Each number is 200 + 20 x the weight over its row's rms, rounded and kept within 0 to 999. Layers, rows and columns count from 0. The size before them is the row's rms in percent of the matrix's.

# down: layer 12 MLP down (transposed), 1536x768, rms 0.102, rows 172-183, columns 384-575
# gate: layer 12 MLP gate, 1536x768, rms 0.0842, rows 173-184, columns 384-575
# up: layer 12 MLP up, 1536x768, rms 0.0899, rows 173-184, columns 384-575
down172,099,207,193,187,173,184,180,187,206,179,182,182,209,220,164,185,195,191,193,224,229,223,202,200,194,188,192,185,199,162,206,202,190,190,207,217,197,220,208,230,225,230,192,186,178,195,200,186,180,217,219,155,203,192,183,205,188,231,198,194,173,204,164,187,186,241,159,244,184,208,218,217,209,186,207,210,192,202,237,213,202,207,208,224,202,233,193,169,154,192,147,215,174,224,177,171,161,172,202,205,164,191,203,229,208,200,176,190,218,190,209,209,201,203,230,218,206,205,219,203,210,198,186,222,175,208,192,167,227,163,224,215,225,231,146,193,197,218,190,204,223,209,203,221,191,192,203,206,209,160,160,167,187,181,163,157,217,218,175,206,195,173,155,163,190,203,202,170,170,163,201,194,212,208,181,177,195,223,222,202,185,200,176,201,203,216,227,185,188,198,228,177,191
gate173,098,194,228,176,231,200,203,187,221,234,186,195,199,192,218,201,206,198,244,193,210,166,166,230,224,209,172,212,216,196,236,198,153,219,201,192,166,173,221,222,201,195,228,183,174,191,194,228,193,191,205,209,209,183,199,210,169,203,216,235,214,211,205,239,217,192,197,195,215,181,191,194,212,200,184,201,195,237,197,185,194,165,188,205,203,212,228,209,188,179,171,193,161,220,215,203,217,217,200,124,204,195,225,218,231,216,216,212,195,195,182,169,205,191,217,182,207,181,180,218,180,224,194,192,207,164,199,195,193,198,198,237,235,214,189,212,217,204,223,184,195,240,243,192,197,222,229,221,190,160,250,230,203,202,172,197,217,200,239,193,175,218,158,207,189,178,199,204,194,169,222,176,190,223,209,205,233,208,192,193,226,207,223,179,186,190,198,211,166,225,213,184,194
up173,102,194,170,198,194,185,209,175,190,236,201,211,184,187,198,207,205,208,189,236,181,225,183,227,220,182,207,231,206,211,200,198,241,219,204,200,194,262,229,223,191,156,201,212,185,213,186,186,186,213,180,165,218,192,174,201,192,190,171,232,209,260,219,189,238,192,220,227,180,233,163,184,168,209,198,215,196,211,199,233,215,220,234,205,220,174,178,177,196,199,184,174,219,205,210,210,219,171,167,213,200,189,209,217,210,183,191,222,210,218,205,183,216,185,191,207,207,209,181,218,196,190,218,175,195,235,185,193,219,196,207,210,216,193,197,223,170,185,217,183,173,228,204,184,191,199,235,178,215,205,215,209,199,185,186,214,207,170,195,195,176,200,217,206,175,221,165,168,187,207,208,225,187,215,205,180,199,194,192,177,177,203,179,186,211,194,180,173,186,204,218,209,218
down173,100,217,198,207,210,215,186,190,161,228,187,173,201,199,188,208,203,195,177,190,192,201,209,213,186,183,184,235,182,213,235,211,193,198,202,193,198,179,208,216,213,188,183,199,208,161,195,165,191,189,208,190,214,206,194,158,191,175,209,175,222,176,179,183,193,218,239,197,174,207,225,201,161,195,174,195,210,175,194,221,201,182,176,191,203,199,193,193,172,209,224,240,167,212,191,168,179,204,187,164,196,232,207,177,218,157,213,211,228,191,212,189,208,204,196,186,226,195,193,196,188,208,194,144,205,229,224,198,219,200,216,203,207,206,189,211,189,190,239,196,215,204,175,199,201,207,213,198,186,266,200,177,165,202,191,203,166,189,215,213,190,219,214,169,180,205,193,180,197,204,194,244,204,212,205,189,185,167,213,212,213,193,191,202,171,189,202,219,199,197,185,218,175
gate174,097,201,238,215,202,215,221,158,222,193,163,220,212,185,186,218,180,197,192,218,173,166,173,192,186,226,210,220,204,174,230,209,219,174,217,210,219,196,170,194,176,201,199,221,192,210,165,179,224,208,202,190,207,210,215,214,198,186,218,173,183,187,179,218,200,170,230,224,197,201,219,191,202,238,176,196,221,200,206,205,196,204,220,250,167,175,193,162,222,207,199,231,178,229,207,185,163,171,199,179,214,227,198,208,181,198,190,213,197,220,236,199,192,212,206,181,205,226,168,186,189,182,256,202,212,191,241,222,211,203,192,160,203,211,183,191,218,193,171,186,190,180,224,212,185,212,224,220,178,206,204,217,169,196,180,194,178,223,226,185,229,142,177,187,222,238,221,192,188,204,219,198,229,200,200,190,216,184,192,209,195,227,215,191,197,212,214,215,226,189,203,183,165
up174,099,238,243,228,185,231,229,179,208,204,221,175,193,201,184,184,157,202,199,223,223,183,213,201,193,168,207,165,219,187,173,205,197,119,187,235,216,211,206,186,237,209,203,195,206,186,210,205,187,198,198,198,204,170,218,211,197,195,176,195,192,231,223,206,167,210,198,203,219,233,214,210,196,198,181,232,216,206,206,214,164,199,164,223,217,168,201,187,164,198,252,192,198,217,204,213,186,161,191,213,209,201,200,191,209,206,202,207,224,190,209,188,237,209,200,194,217,178,189,213,188,183,210,172,203,216,180,207,247,155,245,217,158,200,214,195,232,234,196,221,219,225,220,189,207,234,191,175,194,242,181,194,208,195,184,198,199,208,198,211,202,192,187,197,191,187,229,227,207,218,224,199,246,210,179,191,199,205,190,187,242,159,189,233,192,167,189,228,210,167,206,201,210
down174,099,187,206,215,227,229,193,216,198,168,231,201,217,245,160,210,192,243,175,190,214,176,190,220,252,208,174,200,191,176,215,216,214,189,210,198,202,199,198,188,241,219,163,205,213,194,213,190,187,222,195,249,188,201,213,213,193,181,208,209,183,234,181,174,185,202,213,191,207,251,202,199,217,169,211,214,219,200,195,183,218,198,195,204,214,222,178,178,232,170,174,164,193,220,217,224,229,210,189,228,163,206,220,184,203,218,195,238,186,219,177,207,211,187,212,174,175,199,185,190,209,222,232,212,218,209,199,184,188,199,197,172,190,199,226,188,215,180,190,204,198,218,204,181,218,191,189,173,194,196,193,187,218,183,179,225,187,209,207,134,187,204,189,213,207,214,188,194,246,188,214,206,223,188,151,190,237,202,203,204,198,200,201,188,180,204,157,173,222,195,188,201,187
gate175,102,198,206,253,213,208,190,213,196,196,213,158,207,167,218,185,234,224,189,202,215,234,186,220,207,226,172,201,184,189,197,181,186,200,196,228,158,218,208,222,189,177,220,184,167,182,209,217,176,213,217,186,159,192,208,196,203,209,209,206,156,212,204,214,200,193,234,210,194,202,211,186,197,201,213,263,180,231,176,206,158,188,212,246,188,192,245,191,218,181,219,161,236,231,213,205,238,197,214,208,209,229,216,192,218,207,188,191,186,221,223,203,181,198,210,209,206,224,197,217,228,173,176,213,203,189,209,229,229,203,216,212,207,203,166,182,208,185,184,236,216,214,207,176,224,207,238,176,216,208,166,187,204,205,210,166,203,218,173,187,161,193,216,222,206,208,190,217,196,172,215,240,221,223,209,182,216,202,189,178,196,186,193,181,160,216,177,152,208,170,162,151,210
up175,104,184,203,211,195,194,215,181,267,188,169,188,210,208,228,221,226,211,234,225,176,224,186,186,171,206,170,210,223,192,188,192,230,183,176,226,219,210,208,201,200,205,198,209,188,187,219,210,197,223,226,186,202,222,223,188,185,223,202,184,226,226,179,226,224,190,191,203,204,198,212,196,200,181,192,218,165,215,241,206,195,198,202,184,206,192,240,254,244,189,188,194,241,222,227,230,189,199,220,207,237,203,183,203,173,184,194,198,163,223,180,186,186,228,175,181,198,222,208,217,224,204,157,200,186,192,174,222,203,192,204,187,224,198,189,212,225,203,205,197,181,203,179,188,195,150,218,201,193,166,200,192,213,236,200,196,205,257,201,206,184,198,153,211,202,205,192,199,205,217,195,221,227,161,204,206,241,206,190,168,188,159,200,182,192,199,215,210,180,163,194,179,173
down175,090,186,202,188,233,196,189,181,164,189,219,203,202,170,186,228,200,177,177,187,201,226,207,195,180,182,193,165,223,191,215,194,190,192,222,186,193,202,213,212,230,247,173,227,162,193,206,198,197,260,207,224,223,183,213,215,230,206,202,177,199,203,214,241,182,204,213,178,196,189,190,197,180,189,183,206,201,205,213,207,200,172,212,218,198,173,178,193,173,191,207,182,177,215,213,183,222,189,220,190,229,227,199,228,191,220,201,179,213,173,223,203,251,182,183,237,207,174,198,190,201,210,214,215,211,223,203,185,228,192,181,162,235,227,213,199,193,223,179,184,219,211,227,200,225,199,142,184,211,225,229,223,203,194,192,230,207,187,161,221,185,199,170,169,189,187,209,187,190,192,192,214,166,204,187,183,177,184,196,209,194,173,195,230,193,190,199,232,223,228,193,200,196
gate176,097,212,198,203,164,197,177,201,195,172,212,205,196,239,211,166,182,223,200,195,184,163,187,184,206,220,222,207,202,198,209,181,270,187,199,224,168,179,204,191,216,229,222,245,153,214,178,182,191,221,202,199,193,190,200,178,172,239,221,193,199,248,189,214,208,196,186,180,169,196,234,200,190,187,172,209,260,194,179,232,173,213,180,172,193,217,200,190,214,172,183,207,219,200,174,218,208,228,213,186,242,232,203,203,223,179,238,193,193,241,203,209,215,198,188,224,191,198,170,194,186,183,202,234,216,216,197,185,189,181,224,203,192,197,194,212,195,192,189,168,201,170,203,213,204,188,235,193,184,240,212,225,224,228,217,216,198,215,212,229,191,223,182,203,166,217,227,204,203,185,188,190,209,218,210,192,162,201,236,189,200,178,168,172,189,212,201,158,179,224,202,198,181
up176,095,186,186,178,190,184,166,171,216,207,166,219,179,215,219,207,207,191,190,182,204,207,204,203,196,187,188,205,195,209,227,171,186,216,174,213,244,181,172,152,189,171,204,218,220,202,221,206,208,197,197,197,223,224,212,197,210,222,205,187,174,203,205,214,187,202,198,233,211,199,192,225,229,115,196,189,200,193,221,197,209,204,202,168,196,198,200,204,202,197,159,253,214,198,190,191,206,233,201,222,207,172,200,193,213,186,242,201,190,178,221,173,209,170,189,202,187,196,180,195,198,225,222,184,212,202,233,225,166,187,194,203,232,242,211,203,178,205,187,235,194,201,210,214,201,181,210,229,201,182,213,213,202,218,188,165,173,190,209,187,227,193,179,206,179,208,198,201,229,199,193,228,237,174,197,195,212,185,198,206,187,184,223,221,209,184,238,185,194,190,218,204,192
down176,096,201,221,203,238,183,201,234,177,207,214,159,175,203,199,174,183,213,179,186,215,234,172,214,149,209,211,229,233,176,166,228,190,255,193,203,245,193,235,200,211,173,200,223,204,160,181,183,208,193,198,189,191,185,224,204,235,193,197,204,217,180,220,182,217,169,236,176,189,176,225,192,193,176,210,186,205,202,187,200,197,237,174,197,169,207,205,177,241,182,192,220,214,172,180,214,202,157,203,159,186,220,190,197,207,176,226,193,218,210,213,205,188,222,203,188,178,222,191,218,209,176,206,220,195,183,252,170,167,217,167,221,168,244,207,222,210,219,233,238,198,207,192,184,217,220,206,179,221,231,192,214,234,185,215,212,177,213,215,229,217,180,198,183,172,163,192,215,217,217,211,219,170,202,202,184,168,196,180,192,229,203,184,198,203,216,207,196,161,186,242,207,194
gate177,100,231,150,183,163,199,197,167,184,172,261,210,221,179,202,226,217,217,207,206,224,227,177,184,190,194,162,184,234,198,200,220,217,202,197,189,229,218,204,201,206,175,217,206,182,195,207,220,199,215,202,177,199,209,207,229,201,196,163,176,163,201,225,159,252,197,230,216,199,229,199,213,197,226,183,182,211,190,217,198,208,228,160,226,223,179,185,197,204,220,165,181,210,204,207,176,200,166,191,201,201,172,169,198,204,175,209,211,247,212,181,185,209,226,205,205,178,200,176,179,192,180,196,222,221,209,179,190,231,197,202,222,224,206,213,193,166,185,206,165,213,173,201,200,213,231,183,182,182,227,179,210,231,217,212,226,193,197,204,173,216,209,221,229,245,218,228,228,197,187,225,213,195,188,195,173,197,217,196,190,170,189,187,174,175,168,213,177,212,225,207,206,203
up177,097,201,219,191,191,180,169,204,194,181,168,211,176,192,171,198,207,227,194,192,164,164,198,202,190,209,235,249,226,208,201,212,208,212,209,166,232,222,209,211,201,169,188,190,166,181,234,178,197,205,240,193,216,179,195,181,180,220,177,199,203,189,199,176,209,210,202,190,190,205,229,223,169,190,202,198,199,202,216,212,196,201,217,206,211,235,213,224,158,185,204,196,214,171,184,200,189,190,204,197,192,187,208,203,204,189,227,195,192,201,214,184,220,188,197,222,231,164,221,237,194,207,203,164,220,193,165,197,197,187,237,200,170,229,212,180,161,188,191,179,204,202,165,197,235,238,208,227,191,196,214,198,187,209,191,193,199,175,178,217,201,169,194,228,215,181,182,178,218,215,175,178,163,232,169,225,201,182,204,194,263,217,225,188,223,205,193,173,221,203,191,192,243
down177,097,201,191,160,215,193,217,185,179,153,166,207,211,190,189,200,221,198,164,201,229,196,187,188,162,197,228,205,244,157,198,233,196,232,195,208,181,201,219,181,212,202,198,217,203,208,207,220,215,195,208,208,178,199,237,223,229,220,214,233,226,216,215,191,201,175,204,188,185,190,191,199,234,216,169,221,193,246,172,192,203,186,180,222,191,165,175,199,187,188,194,242,163,186,194,191,196,214,171,208,199,219,205,165,217,191,215,202,200,203,226,190,176,196,210,196,213,181,210,196,205,221,179,195,212,197,172,191,217,192,213,228,203,197,196,197,202,188,216,208,201,161,220,230,158,215,206,207,232,191,182,183,212,216,216,216,189,181,193,183,183,195,230,198,207,243,196,232,238,175,188,174,211,208,192,208,169,175,196,172,203,203,202,192,171,213,166,187,201,197,173,157,199
gate178,101,188,203,212,170,202,189,225,196,219,217,219,235,233,174,199,187,208,185,227,211,205,186,156,184,155,190,204,220,217,159,177,204,184,218,183,200,212,183,216,136,193,199,207,247,196,226,208,205,192,184,206,205,188,155,225,192,188,218,219,198,181,178,208,228,179,200,222,191,209,191,216,171,224,183,207,210,160,169,196,186,208,180,203,216,219,209,215,210,188,184,221,227,249,210,173,232,193,172,237,226,194,190,196,188,208,228,189,209,238,166,221,193,221,204,188,193,239,205,170,197,194,192,204,182,189,200,173,190,221,245,234,188,189,186,190,190,210,219,180,203,199,199,203,200,211,188,199,167,233,197,207,208,237,171,184,212,225,205,212,181,231,174,179,215,207,161,192,203,154,203,227,185,205,198,207,234,220,188,187,230,193,171,205,184,175,201,203,219,214,194,236,202
up178,101,234,183,178,192,184,207,176,222,181,179,180,167,149,216,176,192,203,210,186,186,241,195,215,167,178,207,195,201,199,223,189,200,221,203,209,226,195,192,267,169,206,196,211,216,213,184,174,218,242,232,196,225,182,241,162,180,214,164,165,187,185,163,235,224,210,211,196,210,208,157,207,182,150,188,203,187,180,204,176,186,156,221,194,212,191,191,209,196,223,202,201,187,205,220,171,203,223,184,183,203,245,203,210,235,205,220,187,207,186,164,193,176,150,195,167,204,209,214,229,214,203,222,194,196,233,179,201,193,195,188,183,195,203,166,188,177,231,195,221,179,212,200,171,183,227,207,201,222,200,164,173,210,179,188,178,195,184,211,169,183,203,203,190,218,247,212,180,226,206,233,169,203,185,212,225,181,204,224,208,201,242,185,194,211,204,209,197,197,206,179,174,196
down178,098,177,192,188,221,233,232,183,184,183,187,184,182,201,257,199,191,190,243,234,195,206,180,193,224,198,215,199,201,201,217,224,234,238,165,192,220,178,208,212,232,191,216,213,159,208,186,191,200,196,223,229,175,191,189,197,214,197,212,190,176,209,202,160,218,217,217,215,217,201,201,195,200,224,187,193,228,194,214,203,210,191,195,185,214,175,186,192,220,180,210,215,182,199,178,242,222,225,172,227,166,209,208,193,202,175,173,197,173,205,218,190,227,160,169,195,210,172,205,213,243,194,194,230,228,193,162,203,226,215,186,176,209,167,229,195,186,214,169,191,197,189,183,222,228,211,186,201,232,196,167,191,213,190,185,204,206,160,162,194,194,165,225,216,193,182,218,199,191,191,230,216,181,164,207,194,177,194,220,220,178,197,221,181,220,172,168,199,217,189,197,167,181
gate179,104,192,212,194,200,216,187,201,218,209,210,204,187,215,182,234,167,217,207,202,197,203,184,185,246,218,187,162,213,212,239,194,236,201,207,194,171,204,209,227,172,213,193,224,174,180,159,192,208,197,211,229,209,205,209,197,212,201,229,187,208,177,210,204,185,221,171,208,215,238,201,207,175,213,226,142,202,210,214,219,203,192,203,206,217,184,171,200,208,177,228,188,227,204,204,193,200,141,181,214,222,196,211,209,192,196,226,215,210,230,195,198,203,174,195,174,167,142,186,219,197,230,240,242,200,216,201,187,224,200,179,183,227,174,203,169,214,215,196,189,224,206,211,187,196,185,176,196,226,234,164,196,208,202,224,174,203,211,197,236,193,192,154,228,204,184,191,214,208,175,211,210,171,210,236,218,170,197,205,249,210,178,219,191,193,191,209,178,195,156,205,192,244
up179,099,196,189,185,213,214,228,181,207,194,156,183,196,206,229,181,192,170,235,222,222,234,186,194,209,219,204,223,191,137,163,207,202,197,190,174,180,173,202,182,199,211,204,171,221,186,224,182,196,189,192,227,162,203,213,199,185,215,209,197,166,160,232,197,173,174,193,194,196,209,181,255,169,227,205,203,200,193,198,177,204,212,178,178,196,184,195,219,178,226,191,194,178,159,201,228,198,197,198,243,172,189,187,200,216,197,180,205,188,239,187,204,210,166,232,184,240,191,189,228,195,190,218,184,169,201,195,232,188,204,228,186,237,211,235,193,183,146,201,206,227,218,233,201,226,198,193,220,195,192,238,236,198,207,179,199,249,184,188,220,193,212,182,195,179,183,185,187,199,207,205,210,173,189,226,182,223,188,229,218,187,195,186,231,178,166,209,216,168,205,163,219,212
down179,099,227,177,209,191,216,222,196,186,206,210,169,226,190,184,231,167,217,194,181,187,192,254,163,169,231,209,205,235,202,194,185,207,192,182,225,233,222,214,202,191,202,209,168,200,189,194,191,196,185,207,151,181,187,202,238,202,163,232,223,228,261,198,168,217,218,208,164,189,190,176,202,184,205,171,214,212,205,189,195,177,200,180,210,215,221,219,185,166,186,219,210,169,204,187,173,198,182,195,212,217,212,194,196,208,193,209,174,209,210,209,215,208,188,161,204,204,205,158,244,162,195,236,196,231,199,188,175,203,175,213,190,203,259,206,195,180,222,197,210,208,179,221,212,177,183,190,207,206,219,197,208,198,205,195,184,209,202,204,190,182,209,221,211,206,180,203,193,217,169,193,202,209,199,230,149,214,193,211,181,217,194,222,207,205,187,202,162,217,227,209,196,169
gate180,095,196,224,177,201,221,219,158,192,204,209,197,165,194,203,193,224,191,226,204,211,188,199,233,169,185,209,205,166,202,226,211,173,230,191,193,201,209,230,205,183,228,185,185,207,171,193,229,189,196,212,183,200,184,205,200,227,213,233,204,185,223,190,180,211,204,201,210,197,193,179,203,231,195,188,212,219,203,182,233,202,190,212,207,206,211,217,169,204,210,198,221,175,212,225,197,188,214,182,181,216,190,195,202,215,191,205,236,221,207,196,184,167,211,225,164,214,194,174,208,202,180,198,181,178,199,194,185,218,189,215,215,226,189,191,175,212,170,231,168,206,215,207,210,187,180,198,199,203,221,197,210,208,224,205,224,183,218,209,212,179,193,226,181,225,196,212,234,192,210,214,185,208,187,221,220,174,183,180,173,221,198,174,187,221,213,187,193,199,194,223,204,233
up180,093,177,169,200,215,195,182,211,201,209,169,186,184,194,200,196,206,179,174,183,195,193,171,231,207,174,192,178,187,229,217,199,169,183,178,212,176,201,233,147,199,194,177,187,176,199,216,185,217,211,181,201,193,192,193,204,198,203,181,228,170,183,202,221,190,215,213,232,224,168,222,206,164,241,220,193,212,237,177,177,168,242,178,212,190,190,220,192,224,216,207,235,208,159,181,154,245,206,223,190,206,217,173,214,217,219,209,195,211,221,233,199,208,205,184,206,182,170,211,168,215,260,205,200,212,206,198,233,209,210,171,225,173,199,199,190,239,198,191,181,197,190,191,222,209,178,206,203,177,197,226,199,171,217,195,178,193,199,205,183,163,173,165,169,178,208,170,185,193,174,222,197,222,200,189,190,203,174,225,186,209,242,209,228,208,172,168,160,187,185,188,198,185
down180,095,186,180,157,215,182,207,196,170,185,193,208,201,226,208,217,196,183,201,229,199,196,189,171,189,210,213,195,207,195,171,186,190,211,218,221,218,194,174,179,154,191,201,189,170,179,206,205,194,213,188,199,198,214,203,217,206,223,210,203,217,230,206,202,201,202,212,213,182,179,197,169,201,200,228,186,167,172,178,226,218,191,184,192,193,205,215,171,196,154,191,199,211,191,209,251,228,232,171,230,187,176,214,228,217,194,218,195,220,210,210,228,181,207,207,191,158,193,235,207,210,196,210,197,233,211,185,235,210,206,217,216,206,206,183,188,233,190,174,208,180,201,192,245,205,168,219,185,171,206,206,218,191,211,198,185,213,196,193,233,206,210,228,184,183,177,212,207,209,190,190,182,171,194,167,243,195,238,185,174,176,195,214,238,116,200,187,168,202,210,195,210,193
gate181,102,187,205,167,204,213,210,188,223,179,219,194,217,209,181,220,163,220,227,196,202,226,200,169,196,207,199,217,151,207,215,205,247,216,161,152,218,210,175,220,197,209,225,182,209,196,180,197,198,242,170,191,188,201,209,193,222,207,174,183,209,217,228,210,198,197,206,222,200,198,159,191,192,181,205,196,195,178,195,203,202,137,223,238,205,210,192,215,211,212,202,201,207,193,228,221,213,186,187,204,227,167,201,206,233,187,213,167,182,178,200,212,216,205,201,176,227,243,199,194,167,176,225,187,217,204,202,221,207,193,198,187,229,230,201,191,201,206,203,168,202,217,226,217,233,208,172,208,195,196,233,215,197,228,182,204,195,230,213,205,182,240,202,160,196,205,200,175,180,224,191,217,199,164,203,169,210,196,207,180,188,229,245,193,220,193,203,217,216,199,213,222,208
up181,102,207,196,214,240,187,211,161,214,226,211,199,236,144,187,190,211,193,220,190,205,226,219,218,181,186,199,240,222,192,195,172,205,183,177,148,199,171,170,234,188,245,232,215,224,233,168,197,253,238,183,193,186,222,186,183,196,194,234,205,176,203,209,241,206,201,205,189,204,234,209,209,196,196,186,220,191,172,173,176,207,210,185,182,220,210,182,218,180,202,188,193,156,253,208,234,198,193,194,189,185,229,214,191,172,210,172,234,187,187,226,207,191,227,169,198,184,215,201,215,201,187,194,211,176,214,207,192,198,190,209,188,227,233,186,217,197,220,179,218,200,210,211,199,197,193,195,204,171,185,208,216,215,179,191,197,231,194,200,215,218,195,185,179,206,222,222,216,181,219,197,215,206,201,170,170,209,237,189,187,159,223,184,176,208,217,165,199,190,187,223,181,191
down181,102,218,225,198,225,235,202,186,208,204,193,227,194,184,162,201,193,206,211,211,197,214,182,159,208,234,213,194,200,210,191,209,227,213,216,194,196,194,199,235,194,174,213,207,211,216,215,198,199,161,212,184,202,207,185,191,213,165,210,212,168,179,190,190,216,172,230,225,202,225,201,150,186,182,176,249,188,211,212,211,220,199,215,202,206,196,212,164,197,184,239,230,225,197,222,206,205,162,209,173,222,176,189,212,214,207,182,211,192,204,173,197,209,222,210,199,212,213,212,208,161,189,202,182,211,189,187,217,193,170,193,149,208,177,205,216,179,188,190,189,199,174,199,157,209,200,186,215,195,202,207,169,210,220,188,209,237,249,193,170,203,177,192,206,193,213,199,182,206,205,206,182,206,223,198,232,235,225,169,196,202,149,188,263,182,191,179,190,229,169,188,198,206
gate182,103,176,223,237,209,201,218,161,214,200,192,223,227,189,192,178,196,185,205,192,178,180,173,196,241,218,231,173,209,224,172,202,200,236,216,194,192,199,181,221,191,181,207,195,206,191,209,205,206,202,212,183,212,200,218,183,210,208,177,203,204,227,209,184,229,187,205,166,166,182,207,190,244,184,206,184,212,177,196,190,207,172,178,213,206,192,190,212,175,187,161,181,190,205,183,210,190,209,168,210,238,189,232,196,239,233,219,212,219,184,213,212,225,213,198,221,201,198,196,204,180,165,202,209,180,194,199,223,213,174,194,230,166,184,207,233,153,185,166,179,177,210,174,188,223,199,223,184,156,163,209,198,195,194,186,212,196,170,207,211,222,218,189,194,190,167,196,173,208,182,195,217,186,185,196,215,207,208,200,199,230,206,189,187,191,205,182,180,196,177,220,211,214
up182,100,200,181,209,231,196,185,186,199,181,208,238,187,230,208,215,190,226,214,189,175,211,195,192,205,221,178,180,186,227,187,224,202,172,205,188,208,223,204,210,224,220,205,196,216,197,187,185,200,181,164,174,195,185,172,209,196,208,221,243,214,166,197,214,191,221,198,200,222,166,236,215,196,216,174,205,179,192,190,198,205,164,221,210,208,217,205,195,195,206,197,179,203,189,220,180,206,198,177,215,211,188,205,216,212,195,184,197,180,198,201,207,203,187,242,189,192,179,200,193,195,207,215,227,191,150,223,206,218,207,240,182,201,236,176,188,215,192,216,205,181,180,165,198,201,187,192,214,222,200,179,194,181,208,216,167,215,184,207,191,197,189,177,167,170,190,211,199,221,200,181,180,165,204,197,223,202,220,220,199,184,245,196,186,202,225,224,185,167,196,209,183,197
down182,101,211,161,167,192,198,191,203,246,209,212,187,210,192,194,212,210,192,225,203,211,184,196,182,187,220,233,203,182,237,197,219,170,194,164,222,207,210,216,184,237,218,221,195,167,225,225,209,226,218,173,184,167,155,196,199,186,220,215,205,219,190,189,183,209,211,200,185,194,215,195,227,183,249,220,169,223,192,195,204,171,188,250,183,220,217,201,197,201,190,183,198,176,207,203,207,171,206,223,239,223,202,211,208,201,222,195,227,187,175,190,200,155,207,176,187,164,207,188,214,192,195,159,194,168,162,202,226,213,205,203,205,195,208,168,229,210,215,210,174,183,181,219,169,230,187,183,191,246,159,207,220,237,167,208,226,193,218,193,225,183,193,190,183,192,208,193,194,175,212,200,226,217,206,185,216,220,226,207,202,180,209,211,210,185,181,204,185,225,224,202,177,173
gate183,102,204,218,202,218,204,171,202,173,183,226,187,218,202,217,211,216,169,216,156,147,195,184,224,218,212,193,188,204,202,158,180,224,214,188,173,202,214,227,198,203,241,217,217,192,159,164,176,184,207,164,195,217,243,185,185,229,196,213,183,221,186,223,201,209,216,182,222,193,181,215,192,202,250,209,219,195,233,197,230,171,187,237,220,199,236,192,218,180,169,208,215,204,213,211,187,189,184,204,190,193,202,195,207,167,157,155,217,170,165,167,178,237,202,182,168,208,236,188,184,203,214,223,158,223,220,200,182,170,186,204,250,188,211,212,184,209,170,205,212,189,211,193,202,219,180,184,211,195,233,191,179,201,198,207,194,190,200,209,194,159,248,231,236,195,187,190,211,205,204,213,217,199,221,193,201,168,218,200,220,186,173,201,188,198,205,194,208,214,188,205,195,219
up183,113,179,198,193,230,165,178,221,190,161,202,182,201,216,163,197,193,205,179,166,188,202,185,203,180,176,191,200,225,173,178,195,216,190,221,200,192,214,203,191,185,207,183,170,212,184,189,205,175,201,177,203,199,222,203,230,223,215,231,197,195,214,212,165,203,189,173,157,179,184,209,238,188,184,182,250,181,169,200,188,157,210,189,208,198,191,222,196,175,196,192,223,184,241,196,195,208,183,174,207,210,218,196,163,206,196,189,195,204,234,210,208,240,176,198,234,206,175,180,196,204,214,204,186,216,217,226,212,229,214,204,213,240,215,185,207,197,190,235,222,182,192,196,192,169,192,214,218,178,178,230,171,205,192,215,166,155,208,198,230,184,181,206,241,207,215,214,169,201,207,211,178,184,220,182,180,183,201,189,227,191,179,180,169,174,167,210,196,210,194,198,186,191
down183,100,191,199,199,192,217,210,189,220,237,205,231,205,234,212,166,205,179,186,220,224,193,202,196,203,195,225,214,193,201,222,208,207,223,196,183,192,145,184,225,213,172,224,207,184,169,200,155,230,221,201,200,224,185,203,204,189,188,194,224,193,175,163,208,190,192,171,224,200,213,201,208,169,201,232,169,220,172,188,227,239,195,158,179,200,199,205,209,221,194,206,179,181,171,216,187,193,188,215,197,186,222,182,192,194,216,247,205,207,189,181,207,179,223,208,198,208,187,227,167,229,202,229,220,177,215,200,202,191,204,173,177,174,177,227,232,208,215,211,182,225,173,230,213,188,194,186,183,206,212,192,214,217,200,196,201,193,189,204,212,217,189,206,169,224,187,182,210,204,217,187,228,210,200,220,241,185,201,224,176,223,166,226,181,188,208,152,207,197,261,222,217,207
gate184,099,221,188,220,188,224,217,186,159,200,181,191,199,231,233,218,203,209,209,201,198,186,193,180,192,209,203,234,188,195,230,185,182,186,187,198,168,179,213,207,200,205,206,206,182,236,239,215,207,229,182,186,187,207,253,178,219,208,229,192,221,183,234,199,173,165,212,185,170,206,174,197,204,202,204,207,165,161,172,172,232,190,218,226,195,208,201,241,188,241,203,198,201,187,194,215,163,212,177,208,210,194,211,178,183,191,196,214,184,229,223,238,218,176,192,179,188,172,224,186,190,174,198,191,223,194,199,202,205,224,194,199,215,177,216,202,206,208,213,228,215,186,167,231,186,224,186,178,208,194,215,225,196,189,164,207,189,226,186,217,180,235,207,232,214,206,193,135,212,181,184,207,196,206,207,176,178,199,176,170,202,216,177,177,214,193,183,170,199,209,236,204,179
up184,099,206,165,213,208,213,204,175,235,204,167,198,216,196,212,206,202,235,210,225,222,171,201,209,212,229,176,222,153,197,162,203,201,212,217,222,231,203,216,205,210,206,239,224,224,230,226,189,198,204,197,177,218,171,228,182,178,176,228,193,181,202,180,209,215,186,204,211,206,205,205,192,226,174,200,180,195,196,180,223,233,222,235,212,170,195,211,208,212,230,179,226,184,192,203,227,215,195,204,188,206,175,202,164,217,222,199,232,220,208,206,202,207,153,243,160,174,213,170,209,180,207,203,217,214,196,200,192,170,239,203,183,200,188,189,181,193,186,205,235,215,219,207,205,185,211,203,235,171,189,187,184,177,199,195,204,189,191,196,198,186,222,185,148,177,218,174,145,202,222,193,227,164,184,176,156,177,211,212,180,222,194,180,177,177,166,192,223,225,226,181,257,199